Weights of a small GPT-style language model, trained from scratch on English Wikipedia: a variant of Adam for these matrices.
Each number is 200 + 20 x the weight over its row's rms, rounded and kept within 0 to 999. Layers, rows and columns count from 0. The size before them is the row's rms in percent of the matrix's.

# layer 6 MLP up, 1792x448, rms 0.0545, rows 1433-1448, columns 224-447
109,225,188,227,168,158,193,181,197,168,216,215,181,201,169,168,217,174,182,217,193,182,204,177,180,214,252,219,187,216,189,214,204,224,185,200,177,176,182,230,216,178,184,198,202,193,196,220,203,200,233,202,164,192,220,199,189,219,183,214,214,200,192,219,193,167,181,175,236,224,192,225,209,208,208,185,190,195,214,219,202,217,166,207,212,171,192,190,204,203,204,218,169,189,169,209,188,203,189,207,211,203,187,196,228,205,215,203,186,180,229,168,165,224,186,193,221,178,197,172,209,179,206,188,165,241,182,196,168,189,232,187,188,204,229,191,192,210,168,220,220,232,231,230,162,207,233,217,204,174,162,203,201,208,217,200,218,230,185,167,233,200,228,215,218,224,220,179,190,180,188,192,184,172,194,216,207,230,200,230,163,213,215,188,215,182,226,189,193,215,205,225,248,155,206,204,222,206,222,167,213,175,193,240,198,163,194,218,215,176,199,219,225,197,244,189,207,209,201,216,176,229,219,148,239
084,203,199,229,229,218,177,187,195,182,219,200,176,200,181,181,200,193,241,200,192,203,183,192,194,214,170,214,218,221,181,170,210,189,186,221,176,163,190,162,187,201,190,181,230,219,177,230,208,188,216,184,175,196,191,222,225,244,203,192,192,200,178,180,183,225,199,201,224,203,207,191,214,173,189,219,218,187,198,191,202,206,240,214,209,179,220,196,216,164,205,192,190,239,207,160,195,185,185,185,190,201,217,209,201,187,233,223,200,207,188,238,214,182,220,175,211,175,211,175,176,185,234,222,214,200,212,234,219,187,195,153,179,195,198,206,179,183,207,145,198,206,196,191,225,168,198,248,199,214,203,211,212,193,202,214,211,202,231,195,209,202,191,169,227,231,160,199,250,150,214,207,183,196,195,213,195,223,214,195,159,180,211,213,205,235,183,220,153,178,218,204,215,191,207,179,231,197,196,176,183,179,196,202,199,213,229,236,195,201,209,228,209,203,173,187,163,206,213,220,168,203,197,200,191
097,248,202,231,170,195,190,194,195,199,197,171,208,173,191,231,210,210,216,211,193,188,216,196,168,179,199,186,193,184,202,194,190,189,151,202,171,186,167,183,161,193,218,185,209,185,183,220,179,205,179,213,177,180,181,212,213,219,212,196,241,173,193,166,190,167,224,201,209,210,193,219,208,230,186,209,208,209,203,204,191,195,190,186,206,212,170,231,207,225,233,173,173,163,190,179,207,218,193,234,230,195,206,175,202,212,145,213,223,218,208,157,200,185,176,205,242,182,204,168,208,183,197,179,189,194,196,190,144,241,194,236,174,167,196,168,207,174,195,249,205,198,218,199,194,193,230,224,206,180,203,249,182,166,207,174,177,172,211,187,175,215,199,166,223,235,213,174,223,203,177,245,224,192,196,178,204,196,195,167,187,233,222,205,228,194,191,169,217,184,230,222,180,210,192,205,198,209,216,212,219,234,223,239,208,146,200,197,261,222,199,181,197,203,178,206,203,199,203,209,195,216,201,223,163
102,194,173,213,205,192,211,208,201,228,171,190,186,232,199,212,239,219,217,209,162,213,193,237,211,198,217,193,186,191,209,205,197,216,172,222,194,170,220,189,235,193,216,181,225,189,206,236,213,214,193,182,198,216,241,197,206,215,196,214,219,221,197,182,182,207,172,215,197,206,145,173,196,191,186,220,203,182,235,161,197,201,169,216,218,233,216,186,208,177,194,201,190,169,188,209,159,237,197,219,206,231,177,183,217,217,205,208,207,175,217,205,195,188,194,216,234,195,228,171,194,200,225,191,169,233,208,182,200,204,219,169,169,187,187,194,168,205,179,202,233,196,165,218,206,181,263,212,193,198,190,199,220,215,223,251,163,189,213,179,201,214,221,203,232,184,209,218,239,199,190,193,205,190,222,171,210,200,176,213,181,184,221,197,170,177,245,170,191,211,221,177,215,199,189,208,207,179,203,184,174,200,196,241,223,156,205,191,244,221,196,195,223,198,227,196,182,209,182,227,159,184,191,186,240
113,184,170,225,203,186,213,248,185,198,241,225,207,155,171,214,165,222,196,220,158,200,213,213,211,204,240,215,197,204,181,184,175,213,175,199,200,199,182,204,183,190,213,191,205,187,206,200,231,186,168,175,230,188,198,223,219,190,199,237,217,159,195,198,193,209,216,230,197,200,234,180,233,213,133,193,204,192,188,205,190,203,211,196,191,206,164,175,176,187,178,211,207,172,200,164,271,170,200,227,169,187,199,227,201,211,198,194,174,185,209,245,199,201,186,174,229,184,181,214,176,187,210,225,175,222,215,202,158,224,204,172,188,216,194,178,209,232,191,196,227,203,217,212,173,200,221,194,208,241,197,224,198,208,227,194,191,203,157,205,191,192,230,201,217,194,188,193,233,209,187,219,211,177,181,229,201,217,203,177,205,212,215,220,183,196,217,192,216,180,211,173,207,177,225,188,188,173,168,217,223,206,174,176,181,187,184,206,191,189,230,209,209,212,207,187,191,178,165,206,212,188,211,182,218
098,225,186,184,198,191,212,230,147,204,197,183,157,187,206,222,206,217,199,176,195,208,232,184,200,153,199,237,192,174,196,192,176,191,190,176,188,188,188,160,219,179,198,193,201,227,214,208,184,217,224,198,230,174,196,220,218,220,175,209,199,187,216,224,157,191,215,202,229,216,188,181,190,170,209,240,240,180,221,206,187,217,203,231,198,204,197,187,185,219,221,199,193,192,179,189,219,216,227,191,192,199,191,196,192,183,230,200,192,175,166,209,206,232,216,198,182,194,183,183,201,195,237,204,192,193,193,193,204,183,230,174,183,159,205,221,212,207,209,195,196,238,211,180,151,183,219,196,174,197,181,263,208,217,194,188,221,222,195,205,214,200,208,185,212,194,213,201,194,212,231,203,212,153,243,186,201,220,181,217,157,168,194,183,211,199,199,199,184,187,216,207,192,195,238,196,212,193,192,209,189,249,201,196,207,205,192,210,199,195,220,229,215,179,226,208,203,191,217,219,235,193,188,202,223
099,229,193,165,210,191,196,180,155,197,224,217,196,218,156,209,210,222,219,223,196,219,224,223,204,181,206,203,232,175,191,158,187,186,189,195,164,205,161,205,207,185,192,215,234,182,199,179,195,197,213,207,195,213,172,199,213,195,214,182,200,204,219,180,181,201,202,186,209,212,177,230,229,212,188,229,201,229,204,188,185,224,180,205,172,164,201,192,204,203,235,208,210,157,199,183,198,208,181,208,221,207,176,190,203,230,194,169,167,198,188,193,197,227,195,195,200,198,222,172,215,171,217,211,208,231,171,197,189,234,216,188,200,186,225,196,190,228,206,211,212,179,191,226,195,175,205,224,188,180,177,222,214,214,219,212,224,170,213,184,231,212,191,197,215,173,191,172,214,177,181,217,184,173,162,213,204,223,193,226,182,222,244,224,192,203,217,185,195,185,231,222,183,212,211,193,203,203,212,175,196,209,225,204,187,170,200,193,226,211,199,258,218,213,218,188,192,188,186,212,234,179,176,202,227
113,240,191,200,233,180,161,230,162,200,199,194,180,247,186,231,213,242,193,189,183,207,226,238,232,217,164,186,219,211,217,189,208,212,185,200,202,200,205,154,199,191,214,195,204,215,187,202,186,188,189,199,171,199,151,236,196,186,207,208,227,239,213,170,230,207,217,206,230,193,185,186,220,194,199,215,194,188,193,146,236,226,182,223,188,212,204,238,198,213,187,201,228,151,207,186,198,231,196,227,211,189,210,188,209,198,202,199,180,200,219,207,183,187,195,191,182,176,202,207,247,233,253,253,184,168,194,225,209,190,224,182,192,220,182,218,222,204,191,203,231,175,164,180,192,215,221,214,219,219,209,218,236,232,169,186,190,199,198,224,174,216,186,204,190,176,237,200,256,191,206,193,209,187,209,170,202,222,187,213,191,190,208,172,187,208,192,183,211,211,177,186,197,233,208,188,206,231,202,146,219,209,206,205,222,223,182,162,213,223,222,208,178,189,210,197,192,188,191,195,188,181,218,210,216
097,180,205,193,188,199,224,205,228,216,215,220,180,220,206,217,210,206,204,187,206,226,198,237,181,219,225,211,221,219,175,250,210,219,168,213,193,213,184,190,184,185,188,212,223,160,209,227,231,201,218,191,192,168,233,210,156,235,205,191,214,188,189,188,205,185,202,187,217,226,188,217,160,201,166,210,197,237,202,212,220,219,151,210,213,189,197,188,187,240,179,192,161,182,201,202,219,203,217,203,184,194,222,195,195,200,227,228,202,214,187,200,204,228,189,186,225,185,165,197,184,202,159,192,225,184,210,192,207,240,186,182,220,209,250,204,201,203,184,208,194,237,176,174,226,210,211,204,191,197,201,203,233,185,183,215,207,194,208,203,245,185,176,227,186,202,201,213,214,192,205,207,218,200,195,245,218,205,167,206,155,185,205,213,215,222,229,196,179,164,225,185,206,216,176,180,224,207,191,202,218,164,207,214,167,199,207,226,206,221,183,201,223,192,218,194,204,202,182,232,164,211,195,179,196
111,202,220,200,205,152,199,169,209,179,216,205,196,199,189,215,209,165,165,219,226,200,214,199,195,182,216,222,219,193,211,187,213,229,156,210,190,193,178,204,187,209,183,182,211,216,220,225,202,196,205,180,209,196,195,190,208,193,203,238,175,179,184,210,200,183,198,189,201,211,205,214,226,190,205,205,236,221,183,185,210,193,199,225,194,189,211,202,197,238,185,216,164,186,195,188,197,243,198,210,254,169,199,187,198,185,220,193,200,201,241,166,179,182,186,194,219,200,240,195,190,180,173,197,222,163,202,186,200,236,203,185,228,210,206,239,206,231,237,189,213,228,174,168,196,202,255,196,209,219,202,197,221,192,186,213,174,178,223,216,187,203,196,202,206,265,186,177,252,208,216,218,190,185,200,253,204,212,199,204,226,181,162,209,208,155,184,207,192,192,223,183,220,182,205,186,224,226,219,215,183,170,202,218,170,211,195,222,182,214,209,218,230,183,202,193,217,209,195,210,204,182,193,175,173
097,208,196,198,198,171,223,213,193,215,196,181,215,174,157,184,222,215,173,210,180,213,220,187,195,234,206,208,209,223,203,173,196,178,190,248,154,201,196,177,228,214,196,187,219,193,205,229,173,201,182,209,193,159,200,203,207,184,171,204,196,227,192,172,233,185,188,185,208,212,202,213,194,198,189,216,182,257,205,172,187,241,208,197,212,187,185,181,195,210,191,195,194,188,182,181,201,205,181,186,219,213,219,174,166,209,182,205,198,216,208,233,198,192,202,230,188,188,189,184,198,200,194,249,172,208,207,139,210,215,182,178,199,210,218,182,199,199,197,187,225,254,185,237,203,180,190,204,172,202,189,232,197,187,240,201,174,208,189,199,180,229,186,162,190,179,213,180,192,226,208,232,203,180,223,210,227,174,192,221,200,217,210,161,208,198,232,190,163,216,257,225,172,201,202,167,188,192,213,189,208,185,180,211,181,199,215,178,258,195,197,196,214,175,207,167,194,180,205,200,226,227,182,184,188
103,172,195,211,220,181,206,223,183,176,216,208,158,179,197,181,188,222,212,187,195,203,225,208,238,216,178,233,199,221,227,202,183,225,215,209,178,202,199,220,180,222,181,180,200,206,216,214,221,166,228,202,260,203,231,199,188,207,203,211,175,188,229,234,207,145,194,191,198,172,192,236,193,211,156,218,205,199,213,208,216,240,188,197,203,205,204,205,227,202,246,199,193,189,177,207,179,228,174,192,188,196,200,200,189,210,201,239,182,213,220,167,194,211,212,198,216,198,192,218,172,186,203,208,205,212,193,236,171,196,199,213,207,215,209,244,190,216,219,190,196,190,173,197,187,193,226,197,235,191,203,171,222,201,226,197,222,206,177,223,185,222,247,204,157,209,212,198,204,168,188,156,204,203,157,187,212,235,209,216,193,208,214,197,192,221,191,220,208,179,184,207,153,180,187,194,187,188,212,188,214,197,201,161,207,205,232,219,188,211,234,198,210,177,199,194,194,157,196,177,221,190,169,205,185
099,187,179,216,185,188,208,199,196,209,208,222,184,185,170,180,196,200,183,177,180,202,182,216,245,191,144,218,189,195,210,195,213,183,191,197,215,175,226,152,168,180,180,207,191,216,217,225,175,193,215,181,200,189,201,199,197,216,181,225,197,170,181,201,180,190,233,206,173,181,198,189,228,216,209,193,201,207,165,177,208,208,184,185,201,176,196,168,189,224,243,222,196,177,218,178,151,215,201,201,205,218,220,214,142,223,217,198,191,184,212,198,199,206,224,133,221,213,214,184,178,204,168,199,190,211,210,192,169,186,213,216,196,182,217,200,173,182,164,182,198,211,154,201,192,198,198,207,198,239,160,212,236,200,217,217,207,193,246,203,206,189,191,177,203,185,158,222,208,197,245,206,220,199,170,217,188,211,203,206,214,186,217,179,214,182,225,221,151,196,204,200,184,196,206,169,222,213,210,215,189,184,222,200,191,201,202,184,228,255,239,206,193,201,222,214,208,195,197,211,157,175,226,187,198
093,202,147,187,212,220,174,198,208,172,229,226,196,235,214,212,177,177,205,182,146,211,227,240,190,189,196,168,192,194,220,211,197,175,203,189,170,209,220,179,185,211,202,220,213,171,215,193,180,196,218,182,204,199,208,246,209,199,187,194,190,189,194,163,178,198,236,187,212,219,200,176,213,221,187,199,186,204,182,168,247,236,178,205,210,191,205,185,205,200,209,218,206,220,224,224,157,219,165,195,194,192,225,187,198,223,192,197,185,209,226,199,196,171,213,218,197,212,211,234,193,199,176,254,208,194,172,198,169,199,188,163,208,233,179,246,205,183,199,213,209,195,213,187,195,215,190,222,165,206,197,223,195,222,198,216,232,197,201,179,214,210,209,186,174,194,233,211,200,172,209,221,186,156,180,224,167,179,191,236,166,200,212,204,189,205,193,213,161,177,214,197,229,190,185,196,220,207,174,162,193,186,191,193,178,181,215,217,217,244,237,209,230,191,202,174,172,188,232,224,188,190,181,191,220
106,205,206,197,201,181,215,215,201,199,174,207,180,217,210,187,205,207,223,210,160,207,225,182,157,212,190,265,205,189,195,162,205,206,187,191,186,207,196,169,217,192,183,196,204,188,144,203,183,205,186,187,238,158,192,209,197,168,199,216,188,194,187,208,203,158,217,179,194,232,214,178,186,203,187,186,185,228,155,193,219,217,194,207,198,209,220,201,190,177,176,200,206,172,207,148,214,165,220,237,176,190,206,222,217,206,212,162,158,189,232,200,208,190,203,185,213,214,198,210,231,199,215,213,185,170,187,211,213,192,201,187,208,214,217,230,200,220,202,196,240,208,200,231,200,185,248,200,232,210,202,222,193,172,209,205,224,160,223,205,197,213,210,197,223,226,199,215,215,178,203,193,190,173,236,212,187,203,158,207,197,147,193,199,185,179,213,213,184,222,204,197,218,202,219,195,170,209,185,208,152,231,156,208,168,206,166,207,215,195,207,213,231,228,202,186,215,181,166,222,188,178,212,196,203
094,210,207,237,200,209,211,210,204,235,206,217,208,241,173,182,206,210,196,183,202,228,242,206,196,193,226,206,188,194,212,182,223,206,233,217,158,201,190,216,235,232,204,210,223,185,183,193,184,196,197,204,191,197,176,191,204,213,232,197,166,191,205,166,186,196,224,169,226,186,208,197,174,208,207,212,191,194,198,195,183,204,187,176,207,218,203,177,196,174,257,218,191,179,201,183,206,232,203,196,223,211,215,169,215,212,216,174,220,198,196,170,178,185,198,204,216,187,183,196,190,183,206,231,166,233,208,192,182,187,201,195,191,193,176,201,198,193,191,210,214,205,223,155,203,186,209,204,174,224,173,204,209,239,231,216,211,217,205,201,167,208,186,173,244,239,203,201,232,209,207,173,210,168,190,190,182,228,197,217,198,164,211,207,225,189,220,201,150,202,176,203,200,214,238,205,219,216,178,188,213,211,210,202,193,176,214,168,185,212,220,227,206,189,199,204,207,195,205,229,205,254,183,161,191
# layer 6 MLP down (transposed), 1792x448, rms 0.0394, rows 1433-1447, columns 224-447
106,220,188,205,200,166,193,222,155,196,168,206,206,184,178,178,211,224,228,189,232,175,199,205,220,210,184,196,172,168,237,229,207,217,186,188,186,191,224,214,171,209,203,168,211,198,198,199,189,173,195,233,191,180,205,221,170,204,191,214,181,206,162,231,200,226,205,222,174,216,196,200,220,158,173,219,170,189,207,231,177,212,210,176,179,176,195,232,218,207,224,226,180,223,189,158,225,199,220,203,205,219,185,199,198,191,196,196,166,227,223,194,175,193,212,158,193,199,200,196,215,245,188,176,216,235,184,163,205,197,185,173,225,206,195,187,198,182,193,162,189,192,210,174,190,248,198,188,188,200,207,183,218,196,162,164,193,200,212,196,213,181,180,200,196,195,187,183,209,203,200,188,206,210,200,168,233,209,179,223,226,184,205,175,157,223,195,184,211,196,205,203,166,219,174,206,165,179,219,197,202,220,205,164,197,210,230,156,200,190,180,179,211,184,179,172,211,188,207,219,216,185,177,212,187
083,209,175,220,200,196,214,184,193,242,180,182,232,182,213,186,217,158,206,177,204,189,229,183,181,208,165,201,206,232,173,181,198,193,204,190,214,197,219,202,245,213,171,221,209,220,242,180,190,178,204,193,219,209,199,192,193,212,200,204,213,173,188,194,214,208,205,177,186,202,181,188,198,203,176,236,214,198,189,249,159,186,206,217,217,180,189,213,209,166,182,195,209,212,191,226,210,161,195,201,177,199,217,210,228,216,203,233,202,168,181,184,214,196,194,201,186,209,221,218,192,218,200,224,196,206,186,160,241,188,185,219,168,207,175,248,197,192,198,210,220,185,220,180,223,215,199,182,212,187,199,184,202,241,210,153,229,193,217,180,233,174,191,208,177,199,187,171,181,218,193,199,212,198,158,197,199,203,219,193,183,198,218,186,192,189,191,172,206,186,200,218,230,199,220,205,167,230,202,202,212,196,199,216,212,194,211,226,197,158,188,186,181,154,210,219,215,219,222,202,238,187,239,205,202
098,181,187,209,175,220,203,188,208,195,178,194,217,217,167,189,174,171,217,186,234,190,197,202,183,218,251,208,200,212,198,207,212,200,200,196,202,194,213,216,219,199,183,210,167,167,208,194,205,204,229,218,222,190,167,168,178,225,191,158,180,209,234,205,190,180,175,210,206,211,217,201,196,209,208,201,215,205,206,215,184,214,208,205,194,177,222,212,229,190,180,197,225,211,208,198,186,187,199,194,197,182,189,205,194,208,167,218,184,185,199,193,234,216,174,175,160,195,174,221,170,246,183,185,170,170,191,162,191,181,202,206,217,192,203,174,179,213,227,193,204,187,207,176,222,260,233,200,216,189,194,180,194,205,177,177,193,190,237,180,209,219,215,205,181,184,222,210,214,157,227,221,188,149,171,254,204,182,180,205,185,209,190,226,210,182,196,201,200,222,209,185,204,191,196,227,187,194,214,217,201,165,177,229,188,222,199,216,217,185,232,191,183,203,203,170,209,209,192,224,220,229,240,219,177
100,188,209,200,210,194,224,223,207,199,229,212,181,198,222,180,200,196,204,197,194,193,191,212,214,224,205,201,194,227,210,186,210,167,179,186,220,231,178,222,155,202,184,201,169,182,206,234,217,203,189,200,187,209,211,206,173,197,207,191,208,188,219,207,192,198,232,186,224,180,188,195,201,203,189,204,203,248,186,172,224,214,199,216,215,208,185,199,227,196,219,182,208,193,202,207,185,205,225,216,218,248,231,210,219,213,199,204,179,186,130,180,231,178,209,188,181,195,214,193,186,182,199,208,215,185,178,205,192,255,193,184,182,210,196,208,218,236,184,185,219,204,201,173,245,176,199,177,183,189,188,182,206,205,195,169,222,223,219,197,214,204,190,215,225,197,191,209,171,228,228,196,238,203,197,177,222,204,207,196,211,206,214,242,194,188,210,212,195,199,178,198,189,222,209,190,204,158,169,202,188,214,208,180,214,205,180,196,255,202,216,234,192,216,228,185,219,198,210,215,210,183,160,215,227
107,191,251,191,176,182,159,218,205,189,217,214,175,172,198,202,186,232,205,217,187,165,187,193,199,209,239,183,209,178,214,203,212,192,200,217,177,167,246,184,185,211,179,194,213,190,198,200,222,179,190,206,194,243,184,200,184,200,201,207,187,172,193,201,244,214,176,193,218,197,266,227,209,209,214,183,216,208,200,175,201,243,190,208,181,197,195,176,164,174,184,193,230,200,211,179,169,183,193,183,225,183,200,223,200,148,218,183,200,237,138,170,185,192,195,164,193,181,185,200,192,187,201,163,180,186,209,212,205,176,205,232,218,220,220,203,210,162,209,219,179,226,169,211,190,206,201,188,233,230,225,174,204,217,211,209,207,177,165,188,248,186,192,196,173,201,218,182,201,202,208,207,207,185,225,201,205,180,211,188,195,174,174,214,256,233,190,175,192,206,212,190,169,176,180,234,212,196,195,198,221,240,189,173,227,197,220,204,220,185,220,216,160,202,183,216,181,236,190,228,234,200,220,216,185
101,208,203,216,216,215,171,189,218,188,205,222,198,188,211,257,237,185,224,232,202,207,203,198,202,196,219,199,215,199,196,239,183,225,209,174,192,183,180,166,244,226,189,182,193,188,178,182,182,185,204,246,183,194,186,207,203,194,219,186,207,206,215,224,198,155,202,213,203,249,200,191,179,171,169,183,209,211,208,172,208,180,196,206,224,197,203,203,207,182,168,189,211,192,223,187,214,192,201,192,217,173,220,208,221,154,182,199,206,211,190,173,207,231,218,178,202,152,216,194,171,180,181,214,204,205,245,212,200,196,195,226,175,142,218,208,198,180,183,208,211,215,190,183,238,209,207,210,204,207,235,244,211,214,220,169,187,239,200,194,214,172,192,202,198,203,191,209,181,199,204,213,209,205,180,198,229,220,182,203,176,187,201,178,227,176,196,190,229,223,177,198,212,215,203,225,201,183,190,183,197,196,220,211,191,204,222,159,221,201,205,190,204,236,151,175,207,266,177,201,210,193,210,202,192
100,181,238,221,198,202,214,209,223,188,218,219,191,183,241,207,193,208,179,203,194,201,191,174,199,241,179,221,213,198,222,227,213,237,214,197,208,195,219,199,208,234,180,191,220,193,197,199,167,219,220,197,216,225,238,163,196,220,195,183,204,202,196,236,204,200,213,221,213,206,187,210,183,198,169,207,210,185,217,206,200,209,205,189,229,223,220,208,194,213,166,213,204,219,228,227,189,199,200,227,185,221,247,218,184,205,179,194,199,189,194,184,193,192,181,177,216,176,205,239,170,181,184,206,219,209,182,226,203,166,233,184,194,200,189,199,197,183,223,201,160,217,167,198,232,212,197,187,186,233,201,198,200,215,203,186,197,212,209,200,148,189,179,199,187,225,225,194,200,247,265,194,188,233,225,202,213,227,165,189,207,209,160,178,193,181,183,221,182,215,215,163,215,184,218,225,213,168,194,255,166,174,222,157,178,211,219,202,186,186,190,177,237,195,185,181,185,176,202,165,202,182,210,179,168
107,148,209,167,185,223,220,177,234,180,193,197,198,229,207,165,213,189,211,199,230,225,206,169,208,171,213,235,163,205,192,202,193,187,193,192,204,177,172,212,226,195,196,184,201,191,212,210,190,209,240,208,205,202,203,183,220,196,192,194,191,181,178,218,155,186,211,205,178,199,218,190,197,180,201,209,194,185,194,241,143,193,193,204,190,171,209,189,212,222,199,207,196,222,191,190,193,197,212,185,180,185,210,193,168,191,196,201,250,195,174,208,188,239,177,211,174,223,244,234,193,208,185,152,204,193,188,208,185,196,173,172,159,213,217,187,194,185,199,240,184,222,239,230,181,206,202,191,186,197,198,163,161,230,226,191,215,167,218,194,175,203,199,189,192,217,165,221,206,206,214,238,162,236,206,243,179,228,183,204,199,204,215,196,211,186,197,181,185,218,199,175,201,209,177,196,200,149,192,202,190,185,198,183,175,207,204,204,183,158,201,172,238,168,177,224,215,193,210,209,180,202,196,202,172
099,215,223,234,230,201,183,190,198,195,201,212,218,197,204,206,236,215,225,192,194,187,162,197,223,223,228,198,182,210,211,184,216,169,191,237,206,204,168,193,178,191,195,225,216,232,196,165,231,198,201,171,237,221,244,192,206,202,210,205,180,196,200,254,174,197,203,192,195,182,186,198,204,215,183,225,194,234,211,223,181,202,194,198,195,195,177,221,181,176,193,218,202,214,164,178,221,167,199,186,199,204,191,205,195,215,204,208,193,192,190,226,191,213,162,210,237,204,182,203,213,205,197,234,164,228,184,160,210,234,191,197,149,191,199,191,178,198,204,219,172,207,189,185,186,175,236,164,210,196,185,186,190,194,234,203,187,178,206,216,192,199,208,201,196,217,220,206,184,185,199,180,207,184,188,226,181,202,179,217,227,193,173,197,162,205,217,189,201,172,223,229,213,194,191,190,191,199,216,216,168,160,196,213,201,197,194,178,216,178,184,161,206,213,209,211,194,188,173,232,183,221,195,225,202
110,216,216,233,203,207,163,232,198,198,214,184,168,219,221,209,205,191,176,205,171,203,223,201,184,239,180,159,186,252,196,178,170,217,184,191,193,199,211,212,195,172,227,222,193,182,201,196,204,224,191,170,223,162,208,215,204,224,203,212,206,181,207,219,215,174,199,219,226,231,170,226,220,208,218,217,225,214,182,197,192,184,267,194,188,191,204,203,170,196,179,202,209,188,224,190,207,230,197,171,208,214,196,243,217,232,178,185,196,203,201,183,212,173,202,191,165,194,216,208,214,207,197,173,193,224,186,183,190,204,189,183,216,198,190,224,188,195,220,209,208,175,219,214,235,198,198,187,222,196,213,213,192,197,185,227,153,199,221,189,216,198,159,202,213,204,169,240,218,186,221,216,232,214,203,210,213,222,177,228,182,163,191,187,183,189,193,141,189,248,188,191,213,230,231,210,193,192,240,217,213,191,191,205,203,179,220,164,168,190,225,166,207,211,221,201,186,193,193,206,178,184,195,192,203
097,202,222,198,222,173,204,195,219,219,180,212,181,215,214,151,240,182,195,193,213,196,184,229,186,212,187,167,204,188,228,202,198,211,164,180,215,188,201,190,185,199,218,193,198,191,233,186,231,186,185,202,199,215,197,238,186,234,206,218,206,215,198,214,198,211,168,182,196,200,208,187,227,179,182,186,231,193,209,186,195,196,204,211,199,249,162,188,203,217,181,189,184,232,192,210,181,207,238,218,209,197,181,197,201,206,183,217,180,229,174,178,198,198,203,180,193,195,214,202,206,211,199,196,201,204,192,222,203,177,209,198,195,193,205,246,188,208,199,181,243,188,225,197,210,200,212,203,243,225,199,188,194,231,192,198,246,190,209,233,177,215,218,190,230,226,182,218,234,147,169,183,203,205,223,223,210,208,190,192,188,219,172,186,226,208,209,181,216,202,186,183,217,177,246,221,207,212,194,187,218,201,181,196,200,196,190,203,222,181,227,230,214,214,197,182,224,190,264,232,198,227,231,230,183
097,207,196,180,243,203,202,188,207,194,178,181,206,210,215,193,212,156,217,194,155,166,185,191,168,186,227,179,244,154,200,218,188,172,196,206,201,192,209,199,206,195,218,179,209,209,213,195,181,203,192,211,186,190,155,185,173,185,191,198,219,202,176,191,204,211,232,197,202,200,212,177,236,208,216,199,206,211,215,240,186,233,171,203,194,211,203,221,191,197,154,226,221,208,229,194,179,216,207,214,216,204,161,197,202,192,214,175,211,227,214,217,228,170,219,234,183,183,184,191,223,210,185,232,184,212,204,195,212,190,215,178,228,221,186,177,201,213,201,200,211,196,222,214,186,216,255,219,209,185,197,200,187,171,186,196,173,187,207,215,185,206,163,201,220,208,210,179,206,217,267,228,176,153,227,206,170,226,213,222,196,137,194,175,198,195,217,200,216,197,190,178,202,201,202,206,202,193,232,187,212,188,186,234,230,206,191,191,227,208,175,189,186,184,221,216,232,198,200,237,201,214,199,205,219
099,233,237,218,192,182,198,214,192,200,185,210,219,223,191,178,208,199,208,193,166,216,221,186,240,198,157,183,184,166,209,201,203,197,186,214,206,193,194,219,192,177,196,200,190,230,216,191,188,195,188,198,197,200,228,152,183,193,206,196,219,222,153,208,200,186,194,219,217,219,139,202,164,159,181,184,214,196,237,156,197,181,170,178,200,198,195,195,226,196,206,201,204,218,188,179,213,190,185,231,204,185,216,199,239,194,216,191,227,205,198,201,207,187,198,227,222,174,190,173,201,200,209,213,202,187,239,214,178,194,187,185,177,219,205,160,189,179,175,198,213,194,199,223,186,200,181,219,204,199,208,201,195,167,211,192,194,224,234,199,182,209,174,256,222,212,232,218,204,231,226,205,207,213,185,212,215,191,133,189,211,186,185,172,220,194,188,159,214,182,184,214,213,184,179,205,208,180,218,202,138,206,193,212,226,200,166,183,220,201,178,225,204,184,190,211,187,241,189,209,180,207,184,220,213
094,212,205,166,228,201,155,193,191,195,246,212,187,206,210,204,212,190,187,207,201,188,175,192,200,230,198,183,170,221,210,213,194,200,201,204,213,218,216,215,235,221,196,178,171,210,185,195,158,188,221,174,227,184,199,189,163,224,180,215,198,208,212,182,196,195,211,182,213,208,189,218,209,203,209,202,215,191,207,239,154,218,201,218,233,181,212,211,225,230,212,200,188,197,222,199,200,199,224,167,190,204,226,196,217,197,228,253,204,229,212,205,191,192,204,183,174,179,243,200,179,191,239,190,181,219,208,206,220,199,198,224,184,204,205,242,188,227,195,175,179,211,189,226,218,190,190,172,170,192,200,194,204,225,232,172,222,180,207,190,188,191,210,210,212,186,163,165,198,224,221,212,233,225,222,176,200,214,205,219,209,171,187,225,208,182,173,238,184,237,171,194,210,272,207,231,191,201,193,239,212,227,202,231,186,203,214,175,209,177,212,253,228,181,245,186,212,195,186,191,213,214,208,169,167
105,198,188,190,217,192,214,207,209,201,204,214,167,196,168,202,177,168,210,132,206,203,199,160,175,210,184,188,209,212,230,225,219,194,219,219,200,199,199,190,179,182,207,227,205,218,210,210,158,198,175,217,232,223,219,190,174,170,193,236,201,212,228,195,183,198,191,176,193,206,224,189,209,208,180,159,187,211,225,182,223,217,244,228,177,197,205,210,166,217,220,236,206,210,156,210,170,237,177,200,200,219,201,183,190,207,165,212,211,184,183,164,210,214,197,176,214,195,216,190,207,205,197,178,191,206,187,172,220,190,217,204,192,186,206,196,166,206,178,176,226,205,167,185,162,223,206,249,203,224,235,210,185,203,187,205,190,210,193,223,180,220,213,206,211,222,186,200,226,214,178,180,181,211,161,199,198,243,193,193,190,187,156,151,221,215,230,187,203,216,226,202,208,199,192,226,223,208,181,215,221,188,215,201,174,229,193,228,176,160,173,197,208,227,213,188,199,207,158,189,213,220,192,220,217